Weights of a small GPT-style language model, trained from scratch on English Wikipedia: a variant of SOAP for these matrices.
Each number is 128 + 32 x the weight over its row's rms, rounded and kept within 0 to 255. Layers, rows and columns count from 0. Numbers have three digits each. The size before them is the row's rms in percent of the matrix's.

# layer 4 MLP down (transposed), 768x192, rms 0.116, rows 533-738, columns 0-31
096:120132130146095111109120145123109151171100100121084164186146131095159079174162109121131115050164
092:106136071126136173170116079113118093125113105109151164097132065087179104127134187079111174196066
106:163114088152118099100198163067083094108137115135137141114083102124133112127112108138129151162164
089:145112123118134119206090088134164112134038078155073111164096085132138156205129134124090094108155
092:136116163162126124104142106105105148116152141153101140151114099082160121126112112097100095132112
102:109147100125136193101110131077108144138158114094144199125167122082124160130105087131098113160201
099:149151133101162086089132124160102136114131119088141121115097148170131134148157066156111174088173
088:113106124110113120142099111096156151121094190079116145146141082128110133125149162157145148088155
105:120086135118172103078111125101118092080157079140164151088098131145117124116102157141157069156132
113:108169103119136099154152122104145165086141131077155164152106072073102078133136122061165096123137
100:112138102118129169149120154122138161173152154150122137117207175089145175105155118102138107064111
107:165124127108146120149114153137076212124136147100119162117136133131122111119107072116113121129136
098:186112061097160133143197096079099126132104116186136155106139110172122099144123112042141102097149
097:122134172138097106164162069140184132079130083150071113193048184073177134116153114089115114138082
102:093122166131096143145089165061106120148173132120193120119117164140159143171109082096120193134170
115:130109098116172088154127175120131117099207117091082147095113207092115143122118115124150127136147
098:145169117108086178149101136160119152088117095104086127094154135139080176120128149127101148149098
109:085120099146150156125151166198161100173098129089107169132133192077141148097143172170108131078137
100:160107097145120136185149142196123236107176074090146158126175074122064113065023126136143123123153
115:086165133114108128109111126086148162113095130081136139195105120108134142100106178148125135089091
095:141106111135138071162161087155081067183110133132055152174080133145132122148173123139143104132087
091:132061162183113170107143126108095137195183116152111130070129147114076158110141131131120114185095
090:117150136085142173097138134138116144160119105128102125139142188124155136100107201061178077076130
097:144139117119141139164095109194121151115139135073089130079196108157158063174168097130123071126128
105:105133132103117085113111144118093162135088087107065186137142066112136189096094094164154132135121
091:162138156147117087109131089104155161074145104164171075064130105119109124180176133163119114105084
096:156102116156138182100096133128119202152133088143141125147151175173095198136164129097157120151146
100:191142117106110179077155072104073133165168151141113149118132073100160167126187162168082126084079
101:121143117158135139151158164071129173162107151085112138126146104130095138139106073136160093106111
098:131116096124182156119108170161155129173106127140117176160122118141163142215163078136141154076134
099:080127133164111087160123106152133137134114137121103162105123111074074094142124118106195130106057
100:151117183098184121112091116138133173133130168199121118123116198153131113121159127115190137129142
089:151151156109100191098149100122135129164157112043092097045096159092152107143136055115070131188124
102:158176088122092169171130134150130153101177110100139132121133136091112046185165175092053115106102
102:104102132157148229115183116108119172171133094132135120131210110155146111068182051097119128099094
105:066142130138076089092143046082110142180156122143090121121107127115115128132153050190147091155132
112:134091196089193108119157127128120148116164126104124114157190131126195142114149102147145164106133
103:154093169122125088115120157175105131137141117124178116130108143085123122119102145158054131138154
116:142143154124165174175140071119148098130137105172199157101196115123141178097089185136116101128149
075:121160113136119087093121124170158062097131136144125112134149151126119122165116127084111096152138
111:100149091071118131140075099185124135123130140136119106143170145120136141091092149111185194126109
090:134114166190153079158106115182142155131139112105147102094111144116088121086172144189094055128118
111:143155112151108131160146066145122127116080170118159103172126106116055065193066112126139105111171
117:111174158133120158144123133078052097159062081133127147121154106097142157073130211080133156117100
101:133200162128153166097168119097175201071176163150172084106155128113162119098098075118153152125178
095:139066113105087117117109135169086161129056121122113133133110109096144140147056091089124188096063
111:133128147106138068120144071101120175093085141156123155113117173148069173219169124197169132127150
098:111151146154143114088152069115068146136117146144110150121180153093134162090098123133154136117141
103:137112119107155108088118082068158069113132112098139158169127167140115135122153111133137116137111
096:133101131172090098133042123129194142142088156119076094112177151114132046121164152185076125133094
103:130177141120121104113096119162160091095156105157120081173141131088115152123133110153095124133040
102:138125162143100164131111159053098139121170180052092160109138077138126109180069103157167140108125
105:139124171056140112162118133136170126183071147129150171117094113189124157138134091187122073131053
091:119126139117126164110130075172146115080127101093159069123153136081114133200117098144061118110158
094:131153101125146162114095097104100125095131140131126160124105078172096139141154103112142156134162
104:116067137113119089113152133132121147177040099166118121149091129155112165153153095177141135171128
102:116086139129108180089122190097105123172097106116046108119118174159090116136130139170124165121141
107:120122127176074159079103125123175097127109109111162174130159151101141161137095207146161112092087
099:111177100146120080093112129151169090168153153083194177151115141159071109099116134111121095133154
076:108055150162175094177124116064139114124186120070109149131086153123115176155100116123147149136097
093:114095160174108140099094122152116119118122146156149085125149156120159084110137151111123164087141
097:062181087163165132160176195192144114082158134106170168120141143092112124153134148123112142126120
099:089103097169155166120159116128174154109140098114099107148146126123151139102194159134117129148160
092:158137103148100102101167194099155162183139107085166213061160099078152099122165148113106163105149
111:145127093143198145055132213136053160137152125120113133197166178106095128121119117124130106170181
115:146152105145152104161140168147119225103121178058165125141131144104176116174115124132094126158117
094:165124081130144102109174159154119061159136127091147137100151104148111126136089182177148134111146
105:119147165102112163144150077090164141127139202111134106128155122075126152122139121094181070070175
094:077066114130191111107198092155159147070178180136145135141126124118111122156130108121216094087125
106:104144090138156087140126121075133167083093133138092088138125153145181144159174115095113133097133
106:148112103112154169097180175187153092078121140108164125164139139106244142185118101133158106093172
102:139146176198188134056090088145136104125128097178166136129123072121161112146128125119129168133146
101:089113122130108127163068059117137128107125108136150133121120053085148189149132177096155143220209
112:130087118173124114151111187103143119142207118130132142124173146141155114102139105131066104090168
102:096073104209110134093092127152101064133093146126125068157074130182154092053158147155070213136122
103:145105143165188138140188076146072140144125086128097144105172146112163168115145152175136178160154
106:117164121169098124109149085156113125115177081101185122086169095072077140114136114116078127140122
102:127121167089121137085119136134122160097147143076110222103092142117140106081120143146126089094089
108:157140132148157112110144160081152095087137109097175123154123157088134172111126180084174195093138
096:123098130121158126082124185098052091142094080140125120113156105172153129194092162136073118101072
107:116135163147134074070127152093138070143123131151105156127079129125090145157133160151113138130123
096:146132140151131120144118168133117160087103159120136107098153147164198103146086104138074105166151
097:149182108095189117134176097115145114102172120163173127144161143118082067121148102114177135148179
099:080146081145120130167101148083165146103100156143111147099130122231099116110114120167062192127141
113:164133061152082074158124178120107115117168065101120084169118140101106149120127101129071133152176
097:101134142078174148079120086170141112161157162110180104174153135129116089194095139182168118030140
103:143097111123168170093124117126103169128076162118168098130140181153152065082111159074087156112115
105:132062135149128087129106089100147105110162156092135141099095133147110110160069087185105170156081
093:131075111088128110155160046132109144134103129144146191143118147081080114094124143116137119132151
097:143109143125182149155124122127132099136201062065121182133134150067082170140112131122164093129140
103:175147069089129095109096180155156138176142115169104216132117187172115086120127104166126115159137
096:098072107142153139142164148112084086096132135189108145172083145127121153083099145127135113159111
099:156157182087140101106136149118110153100083079101081116125180056092150106088140179157142153079149
092:118051099137097127143079129136089160137081133141075137160136101119152073177104089101080150082097
096:144126112122105115135104135130160124146183144133077126093148069157129113188112108153096087127152
104:127129155137112092101083116141125181060115148165093132181122164061118158142110167163158110126150
099:118136102183135122105113118166144123156109112121126163125098116158057143208088124135151101147084
090:128108183175066158116144090129087102177150131076140099185084124120126112196122125127068164136105
103:110169121137053149169155097153106140139132138076140122171126094140084138090131126103193130127118
096:097106141159103169169073062111138172120209167193171127078096114144119096136117126137125148127110
124:127133102118129122134097194155129145170113058142142174219189171136102129125117123108104157152083
108:154093117137163152176191069100153130145153070131155123105190106163109108153125104175140115096140
097:128195084163152142039138096135117189123128110137128158082156091160088139142113164090160141080138
097:122151071122139111102137103090131118102116145087168145138188165167132098066128128092164124155158
109:132056061027089129139122112129162160140115137122134182177093162173113137147104092124106125128151
091:091129103125078139127094176143138072185096143155118147097081133143136103154124116133162135151101
098:161123189126111155143090049187099123099120090145105144128093109158123073154108188160140141089131
093:146079144184111097099195094184098128086157123182176097165037093137130104131183088133114095125130
088:160184114120126163087166141166098177152173063155180117134193151115140160121154168130132165129145
102:119148105128168083144133115106108099188184147132151159141070122135147108130134094062158126174135
092:139081090147128159109136141119120147152091140076085112119060112108177180110142139113132147118117
103:147167185142128109193154151172185152077075195162138149113082103125127151206071115117110148109184
105:125143053104174065092171105093126118083139108148094135085117137144083118139180117119146158122091
095:201142116132175090118102138160093104112110120175104119139086173146096140201105077097135174080208
087:130087122142162146109156090074134095143156186139112133102122133125112062182112190145092150123082
107:113215100106166148175156151062162112123107169118178170140115042175131120135112113089144134111124
089:121109135126131179097128150161110155190166124172092131091133137106131172174130063184069085169116
107:135062119152124098160136163106100142164121122099093152139050117152097117191131163091099109118114
102:177070132116094146098107132136123121098133154138148083136128122116154150149142154148127122108106
086:103151102090185094108063165152097153097134127091110178193125091122096192168137124082120136166130
094:117141097114107134108103089173121115135153105136106129132107117103113098133164160122141152103181
100:110104114129123106123105135129156126083082145174165133121148138190125101122106117139103135194143
103:108127172132081139140067109152135135158103127099154151142157124074165077159123137211119157184122
096:142103151102099177113134124162117149147138155158078151129172145134162119089175142109060224108158
093:107107133134107110087085126153130149211072164141124091129153168109093134120143203139080191121120
095:186150167130146079091075136138164079116141173101149054070064151125077156158167124105120130113089
096:177154112127093174114167225111094193121084123217189111083126126093098154114150170122099123120129
105:184108157076113094121068119163170099128137167122136128159145073181106117108145084138095105134064
124:196095189137110108129110161174177129139041089144137151164045080104147114121082147116200108140213
110:102152123142099083100099165165148120125139090151088077118203184117124186120117154123168096163133
100:134144208122159117085101149121131128192115121093082135131142117153084012117184166148123135112144
097:129154083193094136149101164114131115127101181085074133134134090147097120113103177175125173134134
098:114171146110114150144102111148171164103102168125091151047143104109072094174126137133148153116115
095:104152093046125123102096141203173076110112116111173128175108088126130148150190174076114155096144
100:075105142182144112174083089143153148098112120105092057096150103092149165174136163180074120128097
104:102180116153126108067157195152119088125082163112131115137146201083138128141157158046151169159156
097:082160205175152073101163143153175137035146177116118079175160155172111077124160154148139112153140
098:147143115148159072134143118083065118132164152162158118107130062077180125143129164131161046128118
105:155131137144138151081089157124089149179133140127114127177221176161124119099131106118133154112201
095:090123149155119170084163111092096113182130067148158087109115151175105104184122121140134119085118
097:092131076139124148151178116135069159104103131106056094179142096158134095118126116162118162151140
099:131093145138154125131066167125132030130146139178156054083136111095098152094129155137157062133142
088:095113183107139117124138119095096151144123131161105148139069114117128145097174145144151167073133
094:140154065127118091170123117182117165099169105149125163133103076099113153106069141156076139171139
093:125083107117125164156107133130100132114156135128107152157096158072158116164138120069130168116086
081:110153151128159098115077097166155108175081144075177109156150133144175117176172105115147092135137
102:140076172073082156098126147139158147100176200114168157146151125093110168154169092144139115117135
101:188113156101126136108133086172151136124093110126159051083118112132147149126126126140151050161103
096:161112144163138208138135170130134109157158106089094160107086130071175117103198058117165163131133
098:158115132127146180125146136151055169114099087171099143121162164135097043193134166099109125117158
103:075108114137135124134103158105192165129095120114156133130149152152112144099092097106187120098113
103:142084141125164124168112113160144162103148083141066131149132120126191157098096108084204122097107
101:101166136070113137124181106115142113157130216097157136122086059140162145135111088142150132071133
110:134137126153135214146075125153093161173142081092119164120156118146104132112147130110027140103082
095:114186152157144116151132116133103103078142132145127181111162120159096173188120144092140083095167
099:110100093110115152094205136103178108145085196098113072141132107118097173131124110165088108084125
122:155167133105125134117120151081194123111150103092108142117129108100086136129132139194120110129130
101:101156178118168146131094176098173152164040113103070140156098115088100176174109124144106079156107
104:145163135138131130091162098183132141118115117047123126167121187147135090107170180106135100116147
113:166087163162154107146149096034129098137197060135141169159136108146089096164145132123155069136124
095:159121079081131155165154117144136137105131139167149149108091117174146090114153119120102139129109
100:112162157172157108137127136171119139091137167071078145131105178186155133131135200166121112097166
110:120083097099138156102114155114033164199123139150109108146088121157126146074087091128102117130075
095:123129099052072162090162134094142183075090134099121102099111139105119123157110116115117128186180
096:161132067068133141167130112077104117175036093091085136155020146136184153153117153135110120094131
108:134146134161202127113145125157184144109125188140132129096133120077082130214176170106114134132142
100:156171087150135138109124133068093077156086123155137090139121121174100101157104120133130091127143
102:110116137195104140164151167094073095093169132088151104168091108162117137175115091159101075115104
099:133165112067117105106151110136112159088174104112154120161058094128119069096106097159128132137129
105:089116135074085087099142118170119157143137115110163143105108210071113140147121095110131152164125
101:171117160154060127094099149166124166141160102124207099159118126099126110114146098160070154062080
113:097121147120108176103098158129193176206102170171129120100158116082086126144121119116105089154064
106:182151121093080127079128065137070147127074145107142112139155130108095162078085108157176109132143
112:149061133144080115193167088073184153124140165102094104161117108168143113088133139139121132156130
094:114146161137145059140122172104103121123091169112117156076140125153127182115127127113115134125127
111:130123063137092150156130075136119178095118141126151064135134160140076194091111095116145170112134
084:128080179086149123092096066164152172127083120152183148134115186091112098139101165124168142153174
098:107104086120065093072139115166056156106142101114135092091142118129162151175162116154090131137137
099:177127164061174150120131086099159108129183069108167140082129090063120151088132088125146099119132
090:088101145164074136115117115046133114108142050089101128211092178125144122176143140123184132154198
100:094104122140158093172133075183134081156149089124101165149120163162141146137132134098112157097180
108:155164154145132153163079142097098132174084166166109176157109129106130190136078127089140086123121
095:140130055149156120110157104195108125126157152084155140113176146117114096126113110127115132116179
108:158086129126087155138105140095138065145115126145187142136061110193120117121175145095126111116137
090:156121121118123090124107118161154167133114090120098199137138145080126111090214098153097175184112
112:143217079204156126150152137112103121160116160097177138097063108094138176127135154160136132188161
098:097119078076166142165148162091097116132126106109115102084176151128133148140115130108192174118136
105:159127119094116137088109129086091143140094104124178125106136134089138110143200120171067133083082
096:087155112089092132119126127154190107117168108123174098164147079118149093126131105167087104153151
101:109113058105166150100122171134120126158187155109126119132136182142123108169111124149094101148147
094:109108132132143128123163143161156134114160212093163160104164060067170135147127092166105117165140
099:117122142158155103114127174107121171124092141145149111087127183141121107141132153123116122168139
095:113141154153082151172172161132119124109064090121095110153125149187085110137179103107093097195098
098:134159128169068149065129109084194170151166145147086131160138111140087024212091133167097079067130
083:148127107129120168076101111083149225145062208055130128109145104156100089150139107125177151073097
107:186173145163101157147132128148122105157186126145148159066113121093169121146168085145147131110144
101:155101119064132057140211075119149117116130138121160098075135137147124109140137122139132152072173
103:074111146194190177156159141198155094099104105126103140113074100112190165092085173087149153070118
094:164126145139177082159175110096118147106136110108093122019127197126140059102049099144143099152097
088:061117136091118159128155107126129118145134085128148112107106161096104081124122157138130095138120
105:118090171099078192133090105127097121160106141124173101167139177176176097090080163103149140121110
109:071107183105112084150098148132102131049135119153141120099082145153053111127129176120138100158145
101:121145101114090102121143185163118102167128072117135112120120092077181113119061192163143098120141
104:110147137150176173139169182128067102142122108140162106188116157192152166117076197092107166159077
100:176155072189147139155135117172121104056179156166116129147169155093108169099193131147173106091195
092:078130158073061102082103159148181101137106200112142164117144166131148149131114147153070120146104
# layer 4 MLP up, 768x192, rms 0.126, rows 534-738, columns 0-31
092:078156199134128096112116184138092134108115066169146088137163119137164103076134090124074159125121
105:104105128144153170136082151122121128150084126107110145146131105131117077085068038118100157149087
081:103124158112084165135124120110139134134101107155090118180145170165134156083117138155104098134144
085:116159109053172148127156120106099090147150133086162141110123093152185118116164147110086116161160
105:137192130057110155088147155115159186177080115123109091082133139091170139145150110136133128111070
099:127118123091067158122101157116082147137085110108134110184135172098134160121118095171169174134175
106:157202083075149151104104057106127110113099155050164157132117118130121104087121135095141098161071
120:172109176124066158126103077130169132122100093177091138168182151143173173158110166076197087121123
121:121138133147097117115113098123110098167083118143131120109095173147092120086110085154120149255085
102:131169117160167149100076129160133149148037113128099116109152120119098135101163061155035129077083
100:116162060150147171125094082124109101122138112113114139100161127220099116132129120111104127167145
100:130125095108096137121101153190120146135149166135141125068152126192125188153178099186112128156163
094:110200127155126134113135134090126143109133150113190112059170046068107109102164137155099120123143
095:065106169038174115147182151090080152082156084106099114125056083118092091100122114090157132172075
125:082065174169185103143109122084154114132145162110088154114150113150145179128162134119155117141173
079:162117165139148149130155112106134128095084093101137106175116165079095111157129103162095128145136
104:085180100107133108148109122145126140190066104078114172124117147096112155206124148104163133118091
107:223115131076115136141039137090109080144133121112143100143103140176072102174142134144110130227091
113:136135135133072170084173166098145156122157126052110086140083153044112119135094138124177178140153
100:115116096106081126142153100137072107193100115158099104140079141132151090116143129109122107110146
082:121161081150108118153079100067147155202062165101111111157111161083117101200080150125110121126101
098:171157095119119160128139117133059089114104136067102136095136130136118090154075104169064139197090
090:123161140094138169087086113127151133156154121094199119101132103130125129109141102151063167133118
107:131115149085115190161156087126126130163158160080154120167102174080093087096125149146064130136088
087:117120088161068130142201113149197143170195070111142157120130085105151145140138116143107132099125
087:135208153115093063097169120130192092141120135136130033145175155100098185145182131181132118172161
096:082160166174130124134054166133158126077171141123134120106127119174154140151141079112122157182086
098:089184122145085148151147161127118119175124122135157118148099083110130121136104068163140177067172
101:153133173104152168138100126141075080117105134185219190179147132154121076074142152072174091142129
091:113142152145125112121061121151079127129156118098189081129119126082145173160168190124073122123118
099:160093118125131126085144129199119106138104149131116122130142071102161173149076095152105118069156
090:098195144114168147151186145139093168095118106103103197197106095163152121156148164112124097058115
106:160108091161131155141147201163104149193157116088127132122116104111118113155096121091171146118057
098:097142208106113109121114128135086094138088113128153137189083148125134153105178093166133178161147
107:112110179156046114193133085117132076179082141098119166149153141153153112093089086139099111175112
109:162121134118131156108061154131077087190087116210150119098103153103157139128126101144151107141111
110:130172108152114124150135107156123103181111155074111148156083128156095159121056130144093147112121
109:128124175097098127077110079147137088094130153087185139069121135155056073086114111196172134118156
063:100093175077116181165075191073100181168167135190060170178139148155153144102129139114185178171145
116:141161101121128132087163148110163165143178130102187133089130100102129155112086128164126139148071
094:126157064175148121122164184097181111126152121051144146094078090111189132082072120140126168107115
105:129100125112142127093152159105162166072135098156135174103078123135090159111083114114161168080138
115:072089091128098150116167121116187149130178054120160098155170131137109188124120097082116169075185
093:142076171135157085192161115107129130145199101174124116141133098096119121184129111219196145111164
107:152060137156172142120181157135152168109131157154117108141125160152121148129094144142109100145064
104:154146166094160122200137167124130129116115181097111130145149173211093136142169160188188193154125
092:078107094149144109086079092130096135141123116092172143162127077117142152079128142160081091150080
100:149124131081079139100089083121144123114093159087171102104059115112076132187133129141146064163159
105:098178140081113147177196134071167136142150097134150151139121141188154114103153140096162165158165
100:196105180098143111164137195158108141140126118081125127128127146168109159108064083120126103106098
103:139165114126129101172106178128117140126147146201093142128151166142187121116159125084113128151113
097:093096118118158113092180137145097084125090108147129156102094060155154199201103147127107144041119
083:120124156164155130136170163060136137156106125082125155153104127121137151167161118089104186124149
101:108151172135141170095080166161146111124224152090140079133105128125111132112127099155160140161160
096:128115161111134124167117124131175136107114052102160093117112107155087150103139145119107130124150
095:155162130127171117152124085056098148099148119123107163121088084108115106106131162071193106167108
104:063171143161141169148127101079138174146065139063122114152086136182190163149164126127071138115116
097:165144167156113192110122150137075094050150106068117129120156149162152113149110159169105210119124
056:141161178095178114175123151091178148167115149125143092184133157115133119108141054104100092060113
093:130138170084134105171118144107163158090136169082160106148155114064107125149110117075115085107100
092:130132129119088180127115118154090148128177161123161109121122142096144131145113098156138132100212
107:121176144139092109148084146137087155116151157107161172199146141110116104108109071143136094175159
096:105053166139134132091116114119109134146167103114157109126214136118102111096119132138144096219113
108:063158132149083118168114096159172119080075042126113094104130142107159134109140079143111109134121
110:092113145140130108139126142068108150126123056146140084139130135158199098097135146069151127110191
099:075096148128110106165087085123147102100107171158101111164112136139118123101132103176151103066131
107:120137102170189092165102125165133110077120156134130113120125124124192140211106107138085178123104
114:128187145108109131088149174145153079141113138119168137115117125115109126060079168122039165166057
110:110129112103169140088126111146151091153145134132124113154075125065144117158145107129072117116124
107:107157093166178108155107068175112121113146126172133105129154115133135135152101097225087082151076
106:085132147172131140124108117113115134139123102116092133191163086113144161143174136148172158138146
109:140174139161135126175138167149152113152155092152096109084127172168170134088115144094133148157118
111:086130148144079161152115149115212100123091113126149126159086150086113083112180104089146122130154
100:114140154127108109118116120173102139081109118142125163120060059135153136121055105105159147127097
102:164132120095122145120175134138081141151119111119149157117089104111171162178134117097174096166159
101:188088136082170110153136141182157067157136110131157083102117136149090114145105142126129109099171
104:135150150101150205125173152151127128172136166132061099156122126177134116157150184146166101060128
106:122152096140107115115116176122176107168102115183141120150099107117216086133195108117187106108155
087:166166174027142124147120140124088136151117100113140120122127100127088177081158102114154143154190
111:168174077124136134089131106037119113106102129126163119102107184086144096104069142136089159112119
100:140142151106145062120163164124117160176112087174088165129187155181142112119137154163063170098105
111:084195165191086071135083081122136198092060111117147146118122094060103114078150136173153138113177
086:208119096152109133086111102067135105106136104141176144093125048126148156090172089080087128125096
108:095148103110064104083103063079146134152150061160165132106112152146152145129104082163114131144096
110:110172142136151133126118136123098120132144104132107180094141140115155124096141144056134205202136
096:129101153118168133093118128139158107144159125100142154083114111168127085160095064118117176140053
115:085180118145143136067141195148077159148110086184215105176130081120119107094128125162142132173133
090:082088139159125121104118118144108126121120125178155090160105127122127145175114152081157158126134
104:118127173126094096139100124158128092116168198181156112046157094141181075100119140188091146191126
097:137185083101109120085097149101147160124071141123104089089108155107158108117132069183140094146145
090:089153108166091185131132230122124152157097139194100071093125129088174142124173161111092135130147
107:102071054108103175102158076156129168151098134110122175135064148134110117178139044129066138154173
100:171138185137133101124159120191172112134164190128151121108142127093089147154136149099115147141118
100:113154066120169161150149158112055105094122162110118198175033143100178104165050084109150155083144
101:156167157082134113145089184114134148135166144119165114063112102134144136120112118137166135152166
100:116099141099102087156173171144150166108102105121065117129157162114155105077144101123114141117097
084:117142120163154198097105187127115083138133120071126075182136108102169130129144161082145159113154
112:148133111135164102156081131187165146104139083147166122143178066114102053128135130121140160166107
105:131104128121102107185154126060110098141177116123120148183107100141102139152138162177149106144110
081:143123119095115107133073177121156116199082148179116182144113132082130090204122166149127100152107
103:077149170096069144120128155141153177100085065135094185142122146138105133055108124094119125122106
097:161151106101165142102083156156126053100174167100119143134121087091126109126181173156117110140110
103:233116202156144152089092097125120135175156040140128159070163140150146176145147139148182134150069
107:129085112132089056114121137119121152140124105134171117111140189081122138102130089114106128157174
086:115120145175147140121099133122136159194135088146086130137098153112188124194179122138205130137101
095:125140104094072069168108102103176139141109222115110098099125077063121183133134090126122110157154
098:092162178105119146138106048133162106107144112159133155166127141148136072151094117134111096143151
096:088103149091084149168132099160177134097128138103106103173136153180112156083100084142167089150107
101:161158135190154147155066106128153144114121161120092192127050126136129131175117141169137115143159
093:129157103109152099131144146099098128114106139106075117112084029137144111120128125173175212101129
103:072123126103175117117154080179103104162125085099126139142103093136155098160152092139136116127127
116:134159095115148124155144105155148163121175135079155161146148115135111067146116084144128056206162
104:081200123151056136123158124129166115141114112128137127118104113093075133099122114141114127159092
094:107171114151143108117110097144118085123147174095085109153132142148108134101069102076110137189133
098:167171102171156111158150129114166151063099111121157102167131115147109108186129085154105125178106
078:138091106119158083100101174130110148159117116154092123136117114143173089148175117085166114147142
113:096213059115118144134149126137115166130113080133038161118104100118122173166114104153092096098120
107:127089119143095117093124131170122122079110133131195072103172119111128140160124092152156101106188
075:161136185114137115160125125075159158131057157151101129090116150120107104149110125102111155147142
093:149114121166159108129161132093119140117099120151159070144171096085128117126074131084140190153142
102:130063150123113132123112154130135113128107113078073101102112159151153046130132178101150142172108
106:102146153105151089098171092095057132094178109113148113144119133118123075158119108122181130131151
104:115125085146175063118137111079160104117133140134154143124164139135111160158120134124188130159150
091:122130130151145144090075116099154217166103129078123133154153129145147113147150118048116091151140
099:156172084063099134085103153160128132119110152166122132135123097099117209103132114102146100111180
097:102133175124167092103137093123166105149099072066134114074133198141168196132127124123124096089127
112:136122122173124134146133157126138137128145204116099072076187084148098110122166169134139158105170
115:168128138154135115161093090128131180146132122111174111114168170133175109102181112076096127113130
104:158133142136140107081131070096157083154119111072119124123117123117139116120169067091114147136126
097:186111180133193124121097155103137147206182091173063116118121066091137137105150129186090113120073
089:155142107162139106154108158114162164169106110152134170124133099121163126111140151107156087156145
086:163136170116123182165090147107083141102084140124138115180055078107146153153153117136129145101154
100:146102110116131051100095131074107195133203106149151113120175104084099143087141106099107143143113
096:073097119140156113084175153138143133149135105137128131091158104146191112189157128111131070136147
105:164137154130108143153096107105224144159104182142135134132165154122135103124150106131127122142128
095:093125131099119145116142180131103165182122162099178141106133076058149149115162124102115129117104
083:126119106141121115159129174144116154109100143134158069116125108080046070096139105109149107094154
103:085158112101165171077126152106172152088148099110115140166130112149140131113077053166074126148183
106:157113112129117106173105134145092100164093108130140132132152082112179114094131114103127152114141
089:147101106146118140136094126115114123158094101105120142192110167109132125187140100137163075138085
095:158070115114204134176169152157125146141124101101186179112104164158094132164085114092096182122115
090:154139170110124186149116101098123152113109181140151076166116134125138191119078144070103101158156
095:121112101118166143138198108051151120118125084151144117137151099129154152112115111032119143176164
098:113185133110092205072139161125121157168099147132104142136126107111098166130159197146102148172114
076:100121083147095152127121106092129156149123144124156147110094147087100105121133153087130108085092
099:132162143079128141130104087118141154127108142098151124076133131137147124156172096136158135102098
093:104150115156131139166127202116086114178127114136121199144153140104130104149103114178107163151111
101:114120106158132174118127115146151141131107125108160120121141099109099160146126098098122168106158
093:172108114093099177191128140109138147159098118162127104197163063119118130111081097047094145128147
102:124104122130127137137102161162114124097148126165035144106164050099156163059077162111137118116120
101:146144153183128074093136145119109129135124124046112115146125147095092054057132138194122142141106
106:152127167159129108174146189154175125138177116107126128112159116096123078135121112100091088131113
122:135161089107068145165103142097149063123087126138094145165158115109128156147145099084075128114091
101:118079138133110069110076121135158169109086130077153072138112059139125160127104128115151186064120
107:109171147088123051185138151102165151107155090078173132059150136088110172144189136097145114123140
128:189159140166081112143091134116104146074095129098164119109061153089075108142113113163186119139103
100:134142142135123129111116101109162164182128170119117085136125117176067144074120146126142168136072
105:155122129144098122107101135116154146141162135083152153113150185118169124120087127145125119136146
102:148103151135153153163131133109142129087147145121091167182132114148110135107133158130131135082180
093:119157145148109144130117147096137135126109114104144141126068114111149126135178118035107108147144
107:213099127106130088082077158153119117139164172088129148132184105144178149137063155174153133171089
100:052125098128119105120156052171128138077147114192137094134184110125145114111083079134144135134130
096:101140174134136123158149171131071141169155124135079089164147123151127135096156118132097103165078
101:140167163135128121085113128105082133135078147093153102105129070132144140111129059133165105171067
115:117103182089106115187090126150045129133116117081127101166116136097102115089110133130150087097070
096:062120117161160054129163131149107078206085088136092101142149157151133173138160118144139126134105
094:154136185118178131191126145115107124141143142145110092171144138150080164105177130122184120087147
089:133147109152109141146080103176131135210113135105126167145084061154175109113087098117144120139121
096:151192061130125160180079070178138143110150125126173126120141096154101126039120095175149094130152
101:121133164202170156113071117148098118129089100130111138091163146128121153173101137143166135152117
110:151099129136146089112199137111075112146148090129138144120093118098127156185105070118138148161153
100:143147081122186090160107126130168107162109139114123056099111113166180141114116153130083110144111
109:174139058097120115087111131107085169098152101108178102083118128069116146090114155117112091151141
098:161161133084090149212136154101140119165089125139130115090117084149131121074174145113140121147134
101:173092112183122159151107188084111154086115131091156090133128132141129094133110183135142136148173
097:152149129169112180182183121154092131159191143149112171072114105143138107108160078178069100112086
091:156056133105117100138125181128068097152107092117110091142152103138102132136085144082129104164165
105:105095094174201097136141116108161124119217071117073104159126181120149114099143110129125179131158
100:125162107107142189133098185211186092085115120151105121067122134105145115113091127144104166168173
106:135149153104063156147138111101169144060079110126137114122144162136088184122107114082036115096095
093:165128121158171063128117126157187129108132144142139115148097102072114136091194131118143201092134
098:080150157107111101164118121117169125115147078132066101168133173129099088142152150130100119138091
111:133134122156152178143137114170118108154119073156126123122150111118136135139119090172120182166183
082:076086107132141170100142091122128180129110162090118102065113117143089158184104079088122122131082
108:183178135094135122064115128095127113120197161148175073161138200051108211151132089134151121189131
075:118071165137107146204107140139197166118130160158117109143161119166125060122091073123163090151145
090:117107148115125153122082174106165066115129104187124045052138183126085119069129095098112137145075
096:149121068156186027106105113160168128114060143142126137143106114167073130152150110123124159129121
095:139111165148182096146172151144125212156130126161123116123127073104094137092105095162139085089151
095:152158160137098110136146168095099114115150119128125164177191075153099137141128130091135098048135
087:108157143093155107153110114121149075127174132088161112153095103135117137103117062160131185105137
093:156043086174074051138112127098130119145127147161094162133117086111162143100139167093092102111096
109:092074162097099136133124142137174124156138151148145159073114167118162107136180125132153113142162
104:135121128036119088176162204181138056108147095127142146109144126146059143088075147124128073200120
104:169125144064085120099154149117175146046109086123101154159170110116127085125123172161156100134086
107:143133102115117150110053100108113117156092187115121091195169140172086126158120127159118116157097
103:117128147104138127144123142150135124168127120162123109127142140148126130151170104208162079106125
087:139060167088098119182146101135162135146098106145129152074157098164141169088129128169122081090135
103:095136116111155110154122118082172156128144151121130070094136110092127112069106056132135124126151
101:074125117125159061079046174144125140173110138114108120138116088119053146078126106125112097170099
101:083125172156143110110104085088150147117151127162081174152123157144142103106102121136097087145145
097:110126134150167210095100118149124146167145153107154105161100157114140179115115163144143158083148
105:169144105179134110108155139131153161107118095173093126128147152108105115130133056154086107099077
108:103173109149110093156070150164127177130136143179140137130087108097139162190117152120182125093170
100:091107191117152119191139112158103099119101148133076110165147138145105183156163111151140174052100